From a checkpoint of a small transformer trained on Wikipedia: width 320.
Each number is 128 + 32 x the weight over its row's rms, rounded and kept within 0 to 255. Layers, rows and columns count from 0. Numbers have three digits each. The size before them is the row's rms in percent of the matrix's.

# up: layer 3 MLP up, 1280x320, rms 0.103, rows 1172-1214, columns 0-159
# down: layer 3 MLP down (transposed), 1280x320, rms 0.0376, rows 1172-1213, columns 0-159
up1172 071:125111113092126085094120115130155137111155107138157114114147136116177150085092130084140117131126172119121130083090110136155118152172139124118114091115102097126085139145161150168118122189158151113108161147145114172150188158184179118174141082077081184118159138184090072099154132116128141143043144152090114118094132113092181108164100131132161075126163123085109141144202104120087140146107090161094126094110102124098129188109110171085127145138128181098167169153117113166141130130107071
down1172 063:125124087108170113164097086169032156093120054120188095127180057116147122153138120157131152129109112172094155166098149134109090080142198098148136182108131076172093132101139100131110121117110128119106127131178196075176147095232145136160122116124153108152117158146091120088163142175083107182064125160072135141204166105093179134112111106193136070114109114114081101121164139116112141115076135143111104172189159144176100094151141132136095129109098164163125122113159137063181130081118132
up1173 091:133116146155116114151132070128136177098190130186093091071158127138150105050029166099090128135167185131093146090088129178155128138074180183113159088129128147131137158130128121133096062178117154107117090101133170108134134094053116178066121116155156115063152144128099103154088155118105138129170082075174105107100126084107168123085109137130106180115105112150163150122080154193136174147119134143123065114165169132166151181176123108075174150144111106155105114114150160147101159085137100
down1173 097:135108161160159160129115039133067176114139102164159121112122121115145149181138157084123110146126097104065142165073071108147151154118116145133134156118095131150142091129127118130111116172104121173152148122113166087125121074128111150072078100110173111085119067134138149160113103149156074118153113104128153137116103151111152104112156109095104144143094095166177088126089130121096162136135104095090100145110113109180170149219154163064140185043124112128114135116148127111081137125098123
up1174 106:139161125174088109029183108145072163131155113108146154089115092116159149121091133093102084179126160158163130179102132145112120103080113120081144091100095154120096181157106100178135144096200168106174108097084158117104123136089142143144130173112109078111143156111155155139130144153116140099168124140105089154124131138096162141108101103169091153173098127120152143132126106153156151063165083147133095065094138124146137137175136155154087120198126124152107091117139108089147126166114091
down1174 093:158119146161132166094161107083126147159106120126133189072141084137115097134074189125154162151108131157085183129095143146113167061130169146095127126169100168143094120147123158191106107112109134145114140129044185087145116103100146169071118132135141083097108132125160122127081141168080146125153193103077092110163112082121121174188086064103139127112136137146131084151109188138128134067130143167179116047128124089161119143150176135133093138148145113159142148134190125081135080093120110
up1175 088:118133173138081123073086165124067123113144160168161081143107130159121127071132164157126120111086158143121169104161107167124082117169157096145140092133060093126189148140127091086116088060171111115159199077157167130117124120141130183151109159098064126172105118133120093135115121159121152127127125163137106146169095111079191061139106060175136135144127083106162207132098115130123105130099140084080079119129105142115185125132111148079121151123156122105182100181099131186119119153137165
down1175 084:069177138128187116121162125146100094147110114128164122178107183130092147086096136174119093156166159162128162109137136152133098170136169062127103049118029061085117116141135085203153100172159117178106184052147157196099063139160090144156153167147135086173125192131159135113095154066057182158127124098131152101135153129117113078115078116160110081093098103139177130127082171158149100144072121087097168133089100151165140130162151083122114157131089136135191136115114167137147086100120110
up1176 041:118116136163164100109125099116114145122189076136104120124130120140141121119116170121104159103108138143115100116159102164118117134138172137138152195106089181179078148100130121132127198141115132109147107160130100124147094146124152146205135175101082100125115172118107104092137096090129141168079126118137130103082170105099105078138128170127145071103065115057156127082150142090107135136113168121074122088126053092118155139085139195123132122103135097106151120097094092132104132162106145
down1176 038:166115134163162121128111078110042147129105141098125063148126121115147121132119112135079146119068098109143105082114164104116103158120119151100159178099087136147110125076084109133123097107160143151158166154128106075159064087121134128147199147091137064135092157135081109101128088107064134164129127086096116107123175110122102063081147150142097122129072123087072121107101165187089161146128145140072133095103175100162119105085111197115181141148065063137127148149153106144149105043112152
up1177 104:163168110153128179186149106120083094080176098042102128112103141201160139154125129157098137121150150149062127079080112173112183111120100117146157112158137154097155143094121137100162101139096138189115187139125138058137138107179135139091118037127169154192139102132184147111157125205130147109109169147135172096174085169087104140122135158092103090124102133094076150114148143103136101122159138093156117122130149095167107177136095141092102138117093153115128108138110121127106121139119129
down1177 100:138162168127140172123139169083108059160146095103151115163110106158092151097136182112144078125120069122023171066054089160104128070148142155129153117128182155132133129163157086076108148172132146108133112157113122095092111136139139118089127070178095152152189145114114127094121121211177122175088128099080173113115142117170155122220054109069110146134115078120159127126117135090161191127204161112144216155131113162097046144147128092123080157085112139158143095090063121180149079107075111
up1178 095:086105109143148097177085096148089134126087137193157131144139072137122166145162049131110040107194157105174123137085165128167124124133119132157135174094181132170095103130161174126091099139114161134134127122067175149131082185146112131124140142080160092156144080157107092156101111143105176074117176148158096080118114111123159099112119091150129112141161128103175115150167126097096136116101121129110119131154141117105138101152136096184092120120050128115123157096106155087132088103144188
down1178 108:116137189168129181135092125166197155181090162122091114126135139073120198121020159174182165129136109144081117132113145112172083160093119126122126127092146144169097121125158088108125163152158150119124109128088132161172121101125094143117136073164116086164132104083178134148098148138108147105117137105105103107071150109170122054124134136094144112082107141129097141117151209140100132141152102152161153134158088131135058157123175086141135137152120162145150180150060089146140156105121062
up1179 111:111126146108155083088163140120132111093147121138129133143140116126176094123135081098134113154129125126105058106093142138172138175105143065172124147126103058101092131141140173102072112122134131082209125123073116129189137162152115123177155142091117127175121151094131155105211056165099142094186078087135121165149166106129090135125123187187134113122115135133135134195112161164093136145164127082139099078192199150107102085107100092090084205172138105172053129136077097136141102119090091
down1179 107:153167162132084101135192158123151117134145094202137116101128166128157134154131139111149169113167151103138079114104191127078071184138106104181093146099130064130086166128111082167084068148109133148102166155065153161111112112099103064157162105138084153132128148059111147068161111125110125130151109149137115151159099137127164115115133173127072152089133092122061118123166130124126153156112120112137083136216130104124147087093087121136100127158190145125141170122158164136119120144048072
up1180 086:154104131138149172083118170166126126159100143136135217134174137132129119105133119187097092116155135167115080127105185120128157113153097176113096145108185139072117140100155125166173175110124145123072157138062145099090111149111126116149099092149132127156073126139094079135152144159119124080156155094104110135125158154067095097082121086102072101105144100153142109116161164113119159129134140112110102151154141167152066158137119148085089135122126149139126116137155118142107130085125130
down1180 097:079115090122086162159134154131101154107195118124136089128160151130090093139109174103177078191153098170095127074120113154115165140162078118133088112124149103078185134165093096099120089128124105109138139122145101118087084123094102126147120108034067119100088110181067172134124164121173117061102214120150111136176119184080080137122134163186158118120095107075111092075082110122133122123144143087105170151118124137140114188139116065080095122110108126103145127130079100105117070082116092
up1181 115:122139120131161132106128166162148159103138157118141132148144102099137051167151136105114146138075122076085117139194113096133153188140106093141105146069161162178153152136164159130090122094107088120142137129096111094135109146078097167172127117105113139123146121127136154108114150142177120181201164158069105119179140089164158096137164171109113122155139171133128155169118087144134124140129122185164183134115127084167159121151118139147127162149204031123091119141137165126116189110120131
down1181 122:176106131127056128143149132060158144143107088114094149110110183164105067133102216127057222148090077073102077142145098139098122119142129097170124153119136129086085083091120131123163087143125157121156155135177112118180158101135099110149096100120114115136126104150052142139099115122148130129079114139079111145121175178088111110134219162148145123128145136138128069105122110115084150151095143111148135094161124147105176112094202111166138135167163129158114093150161101149157118091190128
up1182 107:127209097173168071128120158186084137178117095183095140145131130141071089076088071116069080067135135137109109096094131125086117164050121158095058132106086078127159134054167090113112126118104152114145147157132130114122084163156137135155125073178130135123171143133130146112152112124126111152188128116130146102087090134138154110100099105082144155133145089134149184159085119051127102160149126176111124167134127046097138138092202141127087111143143085211125149145134142086125122112178113
down1182 100:147090110109128087138118147088111088176101108065073105115126128150096100121092128115136059161133109159090109112096102143091146080161121134064095105196134119138169146135143102128180092111143179143163117168133091155178143141160162147074152054136087168108130133108136134108161186121090115183154086131074103087076089114173080167160146116140208144100102111101150141092143114127076116152118059097151181125170163097079142152098172132110116106093078086147143142103142116107110146079134155
up1183 096:105138071183101134099134096088144147117114139111159129102103061113138071176105136142143150122143115181103130106183159114104114116129130118097106131062136063112059089135108113172114140155123182074081158142112141112090124084103143103145129147072085161160188096119078167108082127112153140188090134140130140102108165146118130110139149092144063149155137125101135103178117075124119103136191130152126042155146135129121123138078099104095101112142194177137090170170208163092139134128101140
down1183 098:224120130134152131205129137148146146196160103118099126147141071119137155071099145177105180149118054099121161133141154140133120127141140136130155151151103093131143087092092178070106143062135144067160122071101087064108074126215095149126142156127121112139143125210166152181183108076182118162156186088104093125118170149140164138133112168130143135105080095147138092122161141141123124076094146071141135151133161084164196158169150138098150177124159115102121092119071120184143114090061158
up1184 086:116139122082077146147109112131090170049109172176130095121105132067092099177107116158151055142098152086134141091134121143139163110111161178173132092150122125149122149112119123147080179143150132150086155167064093132137085088152187085122086111176149150148089130086116104136168111108133086114102112090122176135144114103128191158206191157106154135138061147150178143096102168135180113137146122131132070153086095098102107124128075111149122121086082162073096176128180190160180119123097086
down1184 091:138089079098101164144141107109122121124103133168094086088130120120084082136146117203150225066036107119206182144111124115098119152107112087165124163117084101064143110096132153130119102106129116137125167201127099173108150133111093126163118115112098156135124119118140119135159105086154109145080146114151151141151153171100125146173129165142167139084158107041163139163145208160123099173145118069146134137100077112147157152119142165134164116146140180092181128155142117105144137141132152
up1185 095:083118131108100116138126106103153114077124152132110160104151150168132123137129155115132114104159114121075179128162155118137157116120071064081130160203134131100158165151077115122113121114172158165085130087104130159094122141102191155154115067047135125195109130129130133125089156146156217073159138102108147127156103067089145124138122069144122077102127087174153144101096115159121077051131126127197092126119157138130140096196106166126132103134131089119150136137127107112115173122125100
down1185 097:130114143136180170167167140140187112112187115142147207065158109119114117063081130147084094140140106100158160141140164086206142136145070120138133119150095126114102084139096108130137097175107165168117092125067109153147116142085159116138160094128144105114111156197119127136112132150065128094075107157110124117059096090109119148127148112160104093113097135097099132122086144165096073154154150171135170126138101146135099092128144052075111083126142151181095128135008076169111133111158146
up1186 109:126084124166158087106084121131115072112102108139161170145132149131112177105088098093096134136189148084121141121099064051166124173089115142204160204152156130074071112068107145149081123094136135166141075159114126148187135178132163170155133100067178167158131147136096114138151166127135053080127068072165111101117068198155093118177150120096130165170131076108137126122107112134140200059121193151188118095116121115132096141133132125145101094144142100096132148225125128141171089101077146
down1186 112:117093114164148122130164188182128162202061127142137241095098123109126085142119148093166161092118162136133153158131092175130098176129086098156150104167167128134135128125118169112076125154127170135168115118130102158174127180148148162098037123094136169150130129135108134074152164074102094068120136082155087053113103160183109179102076087084160113172169138114170094128112176168096143051151158079228094104168129112115149181095141145076093125163125140082101155143000124130113120114151149
up1187 103:156132117134081178170177127084117123124125140144188063160123105129131163150149102102088166176159089084073127102100146092124132127122073103151134108098151075107127145150188175133125129061129160173102211143132112098123117156068163093127174164109139146120116145106123119168092084085051143126142118161141136122045178156167158047135128136088081124094130153132067115080168173156138152148182181167129156123096144103131138105072096171119177194042140122119122077132103141110118120062133142
down1187 108:100141148116170111144122175117113131120158105155138120077118155130152125095090079096159170076096155134139152124181137193113118080113161126133087120163118073082156164086110133194141136137134080156166102092140142076132093145155090112144132100147166073133139141153161080086138156119179132079090137174156141129182117100132085141131116099148150115167135116120221129149104067070113104182149111080118108113084089117115120160131104094146044058163132151146100105074195154206138157175105123
up1188 104:108110109129195149137104094049141145123106099134130116121143136115105115109111116108151138136093180121110188067105151176095086141109144122089158176118149183080138153129104147169089126118127137097082080126130111101117169114135105173113090142103114129098187130116172101103094091100125134152154110111178116148134088183096130141103119099117088120173212105162096171108138155089135109117161060187156148105140130111185116099142090119149189082115160089114100113078072132099152112134149096
down1188 110:106089096123193105117112104104137107156149132065105102127141140133119108199163097078110092142149127171132091204042135131147116120107132101094156125130181139131138132116182088164167131109130109127129144186146181123134112137053083182065093134076136076074197106134100148107137164134133154155084120099133160113081143120112142112104154116149150144181177141137102167106096096092068123117150130118136125124099136142131156185170096152142187095145141171133152062167096087066125118094144123
up1189 111:137152078166126168110175148194162118094144118152136109131148143175148140108126104146132177149106147123138114149170137160114127101077122140126145133095090032100185098109120121137115132079136149158154127067098070086107103126155099106128116148156151139132148121113136137120114148184125082151128160131133137120113151161132175136079170144094131194173130190109117156126130103164129101197143080181116135162125146174184114135202120140150134105163147178111150077150135167139142142159205094
down1189 108:173155128104160175139108134150187075110124137142130152113098133089111126175182129168089094090106143155135176139130185083148181124072150175090093150152093091160098110104159097135178068073098186082141088133154132064135197213083129133157132151136155086112142166133156119138093156213152093117115088156097099120094132142109147133116171117089186174133180178176141110139147171155151125133125098199176158143172093113153118135098135102049153138099118126149158151128116183096167134154154133
up1190 093:145100184134087149070184074133138158129167110128138170193104123114143161103219136175058147162127111111111157138171110138167123131156126127144122110188119124118160181133172151175088128132144133124133120094122133131114116112134136130107114132135085136118146148134128090078119153112116059168132110130160128101091099099148117093080059128106102127127111135092088171060161121143208178130144144142127167161166140133094137082119113162165170153161111144142186103133130167106134113094144167
down1190 091:060128050177171166164116190138086120110149087144158134121130136132129139105073074133158080150152152124137072128087119119138103151149094140072131069108160105122167102060099161118146185118139149173089203121164179135113145138080173144080072100119070155126137123073172110139128140120159147125135203089109118129052115120149145085208130173130176119085129181122127113154181105147117204110145134111136174145101076155125146083121148154090121087131110111037122101122055129163143141134140144
up1191 092:141098133109112102115069137120167157135134124102134132143144100165160094135178128139117157095107104131179111192157095127082115143187135143114146164163153142127145093099123112160131122077149076147119152114160158146164087117134154103131123167146118056146101119184129147103161112124170086177097170162160192171129126138124127116172148041069098133123131202103146042120115117123088153093150145156150045160116155147147053177133078105082134125139170147140094123121172114120108143137185097
down1191 092:104163169092131187102120149103145137106109114110124112139122095099136078079137094169099122108138082136154089102131123145066061083187127122067152134179164097172167147164069142143131182100074111112096117100133142147133144116174141100065087102171151070094087109127100140081095142114225142147133131116151102108141103092156190140153122072096166152101148116147166068134125128172085187126071160142119106107066183186162105109102132106114097107098123176115069127114164149130144135141159125
up1192 102:081125091145060115194127133156162161121172111125169112123186109170138146131159151092121156128082157147130189136148157090174162135080131128159136164117179110121150104101116117083127124100128115091148114074077158118135113081110146133136069154129133153160125124101147176097184093118156166123138128175142138123135129123075156152078093151190143123095151105166128205121134124112142125119109099100130164124097131111162141141133125082134134156134164200064163109138141084101129141058133080
down1192 095:086110132143149119188090110174118187116084066109098143109089198143130151104126105134135096120138099162118121119099176105163138151138099128088170167071156119150152077146112101141127155103119154111163104122137133211182077101122133151155142104136146180138134160151053103190113118166082157114074144128097101023112188120153072147148113103074100078128159125121116153116099131118154121090100140162080124110118160082148121104092169113140078151202103087133109176167164114093176159120119127
up1193 105:130185145106101178134114184192107178096114090109120167121154143106097118125130156129150072096084170100123079146117155126049107106144126080143168168096123199141122158086202141117136146133092123102157118122045072103104108182128077146089163101107087161152154122117167132095075149125139104176158097132131112094138106068109115141068171240140085162079118093060126152123157093108147146079174107122077111140105137125136122122123094163151188135151076115099113154138109127104120189116112122
down1193 108:082133093060120082100084160156097207134108127100149167078139112165169098130155193120182078165115100115129137129152169108128113148188119104103145136132132125134173179117154118184142208112088123132133119131139095111154138100148106197086112074092108115148106104151183131065098101115087180133109052119129168097147100074111147152126160163073076180089146146076129123085199137128085156149136114157116152094132120155066093153084085149114152114165093125153150145145101118091086152119161128
up1194 132:177138152175160123169114166192113164173134184093133133162014095088140082129134143126133115122154135133146092103119144130156121113175100064224167053134127109098104157115161116110141182087089075140077174145051147133171059149151117129144157123165134136110159123088122129130089147125159109219117165083104155130151167138076194123095149135145122134120160099150106093111109145102159130093148073154119112130167172114101136120180091108059095103128139099219064126137123137109134168142095126
down1194 136:102104105175152130113064136137159090168121176182102136179124119091123115146117149110172125112079102100162138142171079130169127129181111152133156104124181169045138109155111149154155129106126142079088124100128119150109085134110129080063100090136126156176160101178108136128174141164164132119065149165086132130146167157171079168133130143164133151094143146132150132133073178093118091145121089053114074086122142138176126150146063093135118201144114088168198183121168114089074205111146164
up1195 070:097120173106094178072124111122171151102082127127141085108083122144135112113151147075072154166121132169096109080153202108146149185127136102091116143119082091057175126120148108094144142081165092140127147125152109146190149161159132097091089138044090122160163080186133167135140131133131145111119140116157097132063122164100116154100130161126176112136075136074110143136168113151180115114125115131142144086170118166124116123079125094149153139113143128103151077156151093135138109066072148
down1195 066:104094128145129143154117158114083174122125102170180154067116115150145144066132116122115060160089146142098102164187117133156123121155099182158123175068134140118171114100144193157135138125145137141115132140118123110099103125131066128142100119061117134121150154149116091124066114139134081098167136103115091172128096158118098144088105154135152124093131146128118128050153139171132074080140111129179138088125095071053135116087151142158172083106071073149157112117096156167193106127059071
up1196 111:113114176059146118111111158080173111088101148136126171145137108154159138101090103138133142129070107127176101133104121101112147143106140081140162148111119127119129112119130099163099128102157140145092163073178074114165084072160106156129093180126129122143176150123159082227149151089066056079120107058147099149140151103102141128109166119148086120112101141132149152171142113183102153131091151149178134197149114101146196110194132085104159081154090157156172154151134108177133113167110111
down1196 109:158106190097148102144102114123130124076161150139113092136130089107100144183124058155176096163137163129180164134144148083136113113174200152078179190161096107087165113141153093085097104074062198168140154164165100136118116133136120150159164118141140115110070109121118120048145147116125111099157148107136114105157133123163132130108110104094159162171112094201046175138101087168153061112119156163100165133160164124122148103130130102161094129140059141144167093156152050123064146156154100
up1197 103:193136166117175081133109143122098073113133185175091184092141167129115082109150112128100139137121161150079105090147173108132107161152116095060217128152074128091123151115183114118107128178139155068120114143145182168111163169111118122125135039100111197199141127176142124158162119153106134093079086137101128131115129124167096087189108199188130115121098058163128154137164149131131156158124130101102100141155159116093105144114156125112127140098115127081099140123102135143156172141129108
down1197 091:166118159135165122129149071149107072173132139167129153133187121137141124121099095158117177147129134131126136130104127151104098124160068108098144185132121130103137136115106128177156116114077104043068176134128215174161112120166170145132159172124159108108113131123115092140129070117174179103138132095142145151138109142116049152149126115124135161111134113197162133164097148126142241150139108074095102137207161145107126136117115172168152135133177112089101139166123155136159158165137077
up1198 104:095114067157117136123105138151160129098125125095141141074112092133120073038171086116073103145159132148119143112176069093138187078075177123164111135176110129081147104138131135118130129107129112008152138128114140093149143115168090113155060109142083192152097143135152144178048140148139107126171139090137182157161129153134077215187186152156122060111099073123103160140142171115104099152108097134117103114135118135080100099123091153085084104121117203140146090087164145115133050127139178
down1198 096:138134097131131127084123141125180119135135206148125104133082106140183161110121125153134123104138108134094102116111111046061097112081119133093186157065155110128161126068066152089096149151156132159153171156133164101084100173065182196127126167134085136167145102106175145099144129136117084116135182090151162118099097133158140136090138151087096126108108173130138127124133104088171174156163065130099137207132107096120137124079080131108097109129174061101111075119128141122161128172165093
up1199 112:134130156189126138138095126187139119155125081152110094127099137156129072117106128149143163193112109119146158109091093141114103202134113132164115131078111185082153142125089080122138139178212107083133133114135072150128137152178145169118132126158156133083125116211084131119171173122140173157124128125118113095064098197114155139098129131123125076151079105140033155144167102110083206143101165147161093084144130133104155123155123140123129249041111119121108121159140091096069144153126110
down1199 111:158106145140145085159130137079143155112145170185091138147165176148099138138089102111151150152125142069130101127174135109113111183154149125057126126135118145135124160119099104140127175138147018152122151169130119061105144105124130135145134111154102115170118115189082072202137152069112093101135146122168089136081058108101134137105131120148107043108050128162113156156105134130134148135117115154159108079061081107096131094133157093110123122169150084133055059152171147148159123091107077
up1200 104:077124103135102121187149160156155154183198093053143139159168081078100157069120149101118076131154181151142086131154129140109148118106147117143123137188153116130185113085115127082070131081154151161148102078137110089179142121148117161118104116151112159111140148122122136170126133098093110110126134129149108147153151184113109128131146117088194114201120127116130176097131104152137133153069187175122106123167174135136150127112148121138082108141148114176196097081097147131171155142091105
down1200 108:178089123113118151107151140133135107150140128147154136140168091144148065104118190199148135134141176116148158139125175134144155100139137130139125104144119138175199118108138102136122121140154116129148171083102117096123151162170138120154127127123096149116073129135107156137073148163153140166146121180134180161050143085086147100077131089120169145158054146154172074173162110124094118204101118079152075079174090141157166173139150132157147099191148082162163109141086142118124095169129093
up1201 105:109113127104106151089132174165151160156166099157150105116098129087098164104156103118140065099151109182136129167108135113118114137113144116098092086175155178161119118119105129217166135141121121158139078110146136109073117136151104169151176069093203099113138099122089144143162117185152121115058139149139111098137147091131113162173140142137090116119126082096109141131119153107120116122129111113092176080068134161122071145176096136163174137113119125126112081054140091105167103152091096
down1201 097:105185143196129059115158123121150133117175132173092142191109163121103137119090118152072126098176117137156167148103168114125091172104186068114144132145175121123139088117121087103121080165111136198132180109171093057096165115145156138113181147094172136125158127116141179079130111129136104126065190160143050158121097107148116133161159124109146112105133149111059124113164110125127103116204141127148150096159127150074142190137080100114186097130106101167115102093143080111096119137118144
up1202 079:120105133136168188107106185144113139078090098091135150175173157147047142133129101147136116147148157116164121130103113100138151135082123133205126167140130091118141103161131126183091198139089127134138143083140171082141109115076085136093068202089092182178087134065144120183159107162072140165111147083097115117135079140119095118154120131067110131187132078131155143133107097070092133129050110095166131142135149134089173153138132116086102104090128094151117102077127154118165117132096155
down1202 073:133117157114173138083104082127154096118120134100160184080139146115073154099125158153128133133106102152146123125173124100089135119121085177115137144108146087110144125135152157201092148123138142090129130173138166118139121098099130160102166130115044096122137108127181069141126121110124106100109165158112122167144159110145053130115139097084102132107179145122132066085179156100124124158046172074121177084103143127133115129110059183172077118114126064164141122090051179174146119104108141
up1203 093:141104086104103100141066165119130084118168111169157161118106114144073124132147152190105135159206075138091097034095152161169110133169092115117137110120163158204152148085136125127124090131132130098079152150178127157112125126150145181124085162174146098070145211114098133150087124157155072126122132142138138102142136105128124137124115150137087124096113144131128054115055148105178125159122151100128122131143120155176156123141147118108116101084140118082159175126124159110160086149125140
down1203 100:102141207129131159123163159096144083097189126152077100140176122100160146125108123132059134083131138084080124112084100115108127107119105102117093125104064178138165174120075110189145103070154130146041194153146127152142156154132164088158149167160120096077145151104115194178127124124109107170163151177116144083131119177133112149089154171108074096093087149140124182109088113159082127111128141150142174094118153065136130159117168103094153100134098148092112107144059129121142120112057168
up1204 044:200050091153131150123070116105167132094133110145101168107064149187148143151133167063125135130133104053174092109144089134154113127115158138129116081110160151144106127137096089123150071132070092127144086096128187120114090137124084088099168054101105067098130160155146193161102118158135103155129086178125144102110146096174116088090117169135136128122071171145140099079066086087193137136144109099153132161098130100156132103127108127098197159110162176158121158091157109114129107129199169
down1204 041:164114088133154154119098136117144121171115112119106152145077126122121086130160149116133148165192063064125130140155107084132090150130153078118155075136196159187173206179120095169108189098140074150164093107155124124094135147136113156154128062108120133135170179135134167133134079163076130172117098148095114133114155117163109156114106137089129096106063128126150141121119129165107165133152092129133093108134113065053135132112163055107160156106073106180107137056137112168171200140113145
up1205 060:126122094184180124148092074162137175133121085133131107181174188102092167111074115167064144135106139102115095098204103144121193142167138139099110115163129163118097131140083149067086123122180103085119146167109134071143142155143123153153109110086120109145086116138164109153066103102097148065143122123092102104145169202173091049174135095115124150130073179090170157136125114121132115082078123139078110093174172131131149157182126184127084121140123117103111155107099165082089154150065117
down1205 060:104194068163194107074098128118098115096133096118150103160148200100133093113122189126084122162051113116124107155139147092173170110108070168145100097076153138093119119130094085072099140151129100132099156149081110136153133142120108153122115111145154061099111094126178149147107108061069107108140054099156166160145116187151059094203135097149099102065108204126172133088052174153107100128118100113078097126109111176145224124120130164103093109137190132085105138135101111094148151122102145
up1206 101:158110142095121157127164187156123130138077032156099125163105085140111124188072194118146047132086120106166120119158155143141162183168147129126079173107109125144154068105079221137155094119073155157152081096097170091131134086127137191126130115104145102122123142138127133134142191104099142095150151157097148154174121123141148189167059162146148075132130152155051168116168115088062120116125156096090154175137169117117171085166149143134079120106102077133057115108120112075136106113142086
down1206 100:113057133039127151145127147091159120158139071142108151140069141090126137119180124151149082122114145125186127130159157144105104125129139172127132097138130142131108139094186158094166132094109128128156145136107155061088127129151143128153161159112167130132147122191078100105108134092142138157151135195123137172112043061124133177102093125137098114136140192130091116187109116098127151149166169103097103075104078118116142111122097152064131148143085142192084144076112136172083137135149076
up1207 090:079146168151122080102140093085137155134190099149168106162090093105121119116126071135107088121102126067063122113105112101123110159127150167117126123122167093132165159166118135142173167086121160173161141145107137083189109119069099135119144136045130243120125142132129131108160126149111154072079067124145106046090150094142125172102147103119104149180113064074121141146112112108124110172158153114128111103107122127094140145110111073104121087140145146112163097152115086122122148068082103
down1207 089:103107122109066133141102119102085126121142175108113146127099144158143122141053190120107072145156107102106147114153105149141132121149082116167139113131099143137108105129192123129148152132100122105155112111096085109150129144082111105148088173167173187113102143121115189173100124096157154138084184183104093115117168144102108135105124068118137110139159180076108138127089071141113159155116088146150136196132125089164084106117173170156089136131138176142135132155000097107134102082112139
up1208 101:116168141121089164140057108101068133080129170139163079168177182131137056149097037104089098130097187157093138144146072085101128148084088184207152185128136154094146166127119150090105186162158160145107109127116102172067111129076155137119106112112120106090172055170141142123145117102099146170129103055139094216195148106128186166124153156090082081104128169101121146124156124119086122177108129094161103124145120139108170149120097136119102130113142132074126121079175179178132142078127128
down1208 095:101135139077083176141162136142110089142154088103079159125116133113137087123101045162145116070044131103168149134135116073127161163112189105150157170139176135102201160150108145154096092060118141134120134198103103169119123075176186071206132119138115144059091109109136124169156136144145126144175128094107162171174100150086165158096145103133122143140149110072088132135158114174174156099089136159119112101108127083145175107118167173173151079111139106118147125142192141083120113095084120
up1209 110:154123104086109090088133134118086114092097126111101111115188067106128117152172093141148120081096137159161128131068115068106138134093217098162120085172167148212087126093099068153072174163108143110166107164157102106132145108077150172173147180157133117153149120146147160082146158107074100115111147144125116149122118101167094109108136135120125129104075098171118145199152126109150126112100124101065107094122117087146096113146107063129093174079153124155124103106119147107121079120134118
down1209 109:181108109189136114126124131170093096114147084154097092173201150136184150136171140156077107147114105120083141136118088063101111135108136142093154126154103171125061089128143102127136157147107123164096049117191145104117094113050147109143170146112148110155171182118125105122060148138082127102153151131161114109109092151152047085156089190131124081085089163096109134150084135132151086164097163122101159093127125097100086111137127104138103108142129146133162113131208091083080180104107096
up1210 129:101154135147118131156161121136146136080098131044156120092125148141143073104073087140162168131145133121087086131167141174090141105130179128122180112135087114150144153146127118164153136130115126113145169120110146129180128158177122167162162174119155128178126151180094103060106186168143146087144144096113093183068093134126123110165112177113119161105131086133137128055168123107155109105067192137094078106149057145088139082154136102064119093125133141130133109156199172106073131113118155
down1210 126:157146000160090112117126083110132163116118146163072144158158160070175103113040128108101177136103149080127111135163143135104057077127146101131132105163163097107144140180167187069114158122150108087164096147118186139074121116119136087153146166138159161061126105098090121123130135127129128124112078092111143129112136100111148154101135145148131131121160124139133111145123160166117138114137168117109150102155057101122154121120102101157141096148167150138138158117139200160117141052127113
up1211 087:144123131131110155129123169059157121070119114143104122166150054109096117084113125137125139092155111118148119115111169076124112171113134147170158193153151096131168116139082170133111153100068095087171089153106107140138120081103095137106088130101135114119157116116050086146106184080082095135140133187118063108132148178214068113143189181132162146103161089124151207130091172137118162123118092145161153072134128135123163206057077115161143103121177072105142125130143141111187130106138049
down1211 085:137103099181124120084130173115134167110115140169137154135146125108115131158109154102120108129198096168064134184101106131124113090171126160138085121093187093131101119109067152088136120139093080137137113054172107091123156158091142087103077089122117131135155123148086084123086033079131091130157146161150119140129124147201119145212111133080061136176170103123193155104109146106105135139076119124145146111059111107108091158092105139154126166161150085181088185106137161133115144101075090
up1212 117:118087163161181124140140138117133147111094130149100146174106136125154110101093144177139136114181148067167101120109129054046103114063104099094146106109142142135177142160148081087145106100143061104129090137092165117156154139119132138097183166134058166131134144130234154118113079149099032178117147149159103093090149136146152118143097178083149146156161161146100143079153147128170114108170159176160106139084142147140136118150068121111142189089119119170145083166102104145138113104111083
down1212 116:116042126159152133167108175155092162132129068119115140162106144129127098146177089114108129172114136146116147126072103099121058108092154156189190079112139115117191095129117110097135106136131142131147117141107134126119103140138167130097136124142186112096072128136165139175077146137146154174138139141155132155125164136125140159115127091118107088136086126125154066163165147191146134131152129199168165182109075102125079146133128098122132170137058155127133074150134110162109152134151061
up1213 103:085103157137180104126238121145164112226072141081124140127156137157115121114129185156096120125145195121106100118147157125115214148127130075105065134087081158121145120124172077120107085164084131140137114139113157106116116064132088120152166146150066117127163069141057162107152105094165129121151150082137102204112129149120133120159122148125148186132150093102124108066125123165143137130095133174075128186160193217194142147084109125166132155162066158108158124106096131127079161117068112
down1213 113:107136138143142155160208159143142134131144144134138101094131130139175147132193231095102025106135149066121106136127091084102177148180059140133152102086093144170170139132138082090139085149136053111129156142112116097117114115139131131147088173177093139120101133128105156136116106123135110139068160130114161203086147132221134126117151164119093153118077082123164124141096075118101049139125113084067132126140116101129112141068148146134143082126149090086124114142105125153167148100150107
up1214 125:170104144132111135129170109102081126126122114144175136151104147174136138123096121110164112089122107146186123070083164099155166088158150147127092176161132139108139132119179137156162172132133136087162145102065143148146133094150131164125082124144107180147152117116145156125164143121091118113118111144163119125163050083112107176154126118121098136137115072194133093160112121116141179146070128169141134112129138174114108111144154155132106204122079110126139125142116158142123121107107213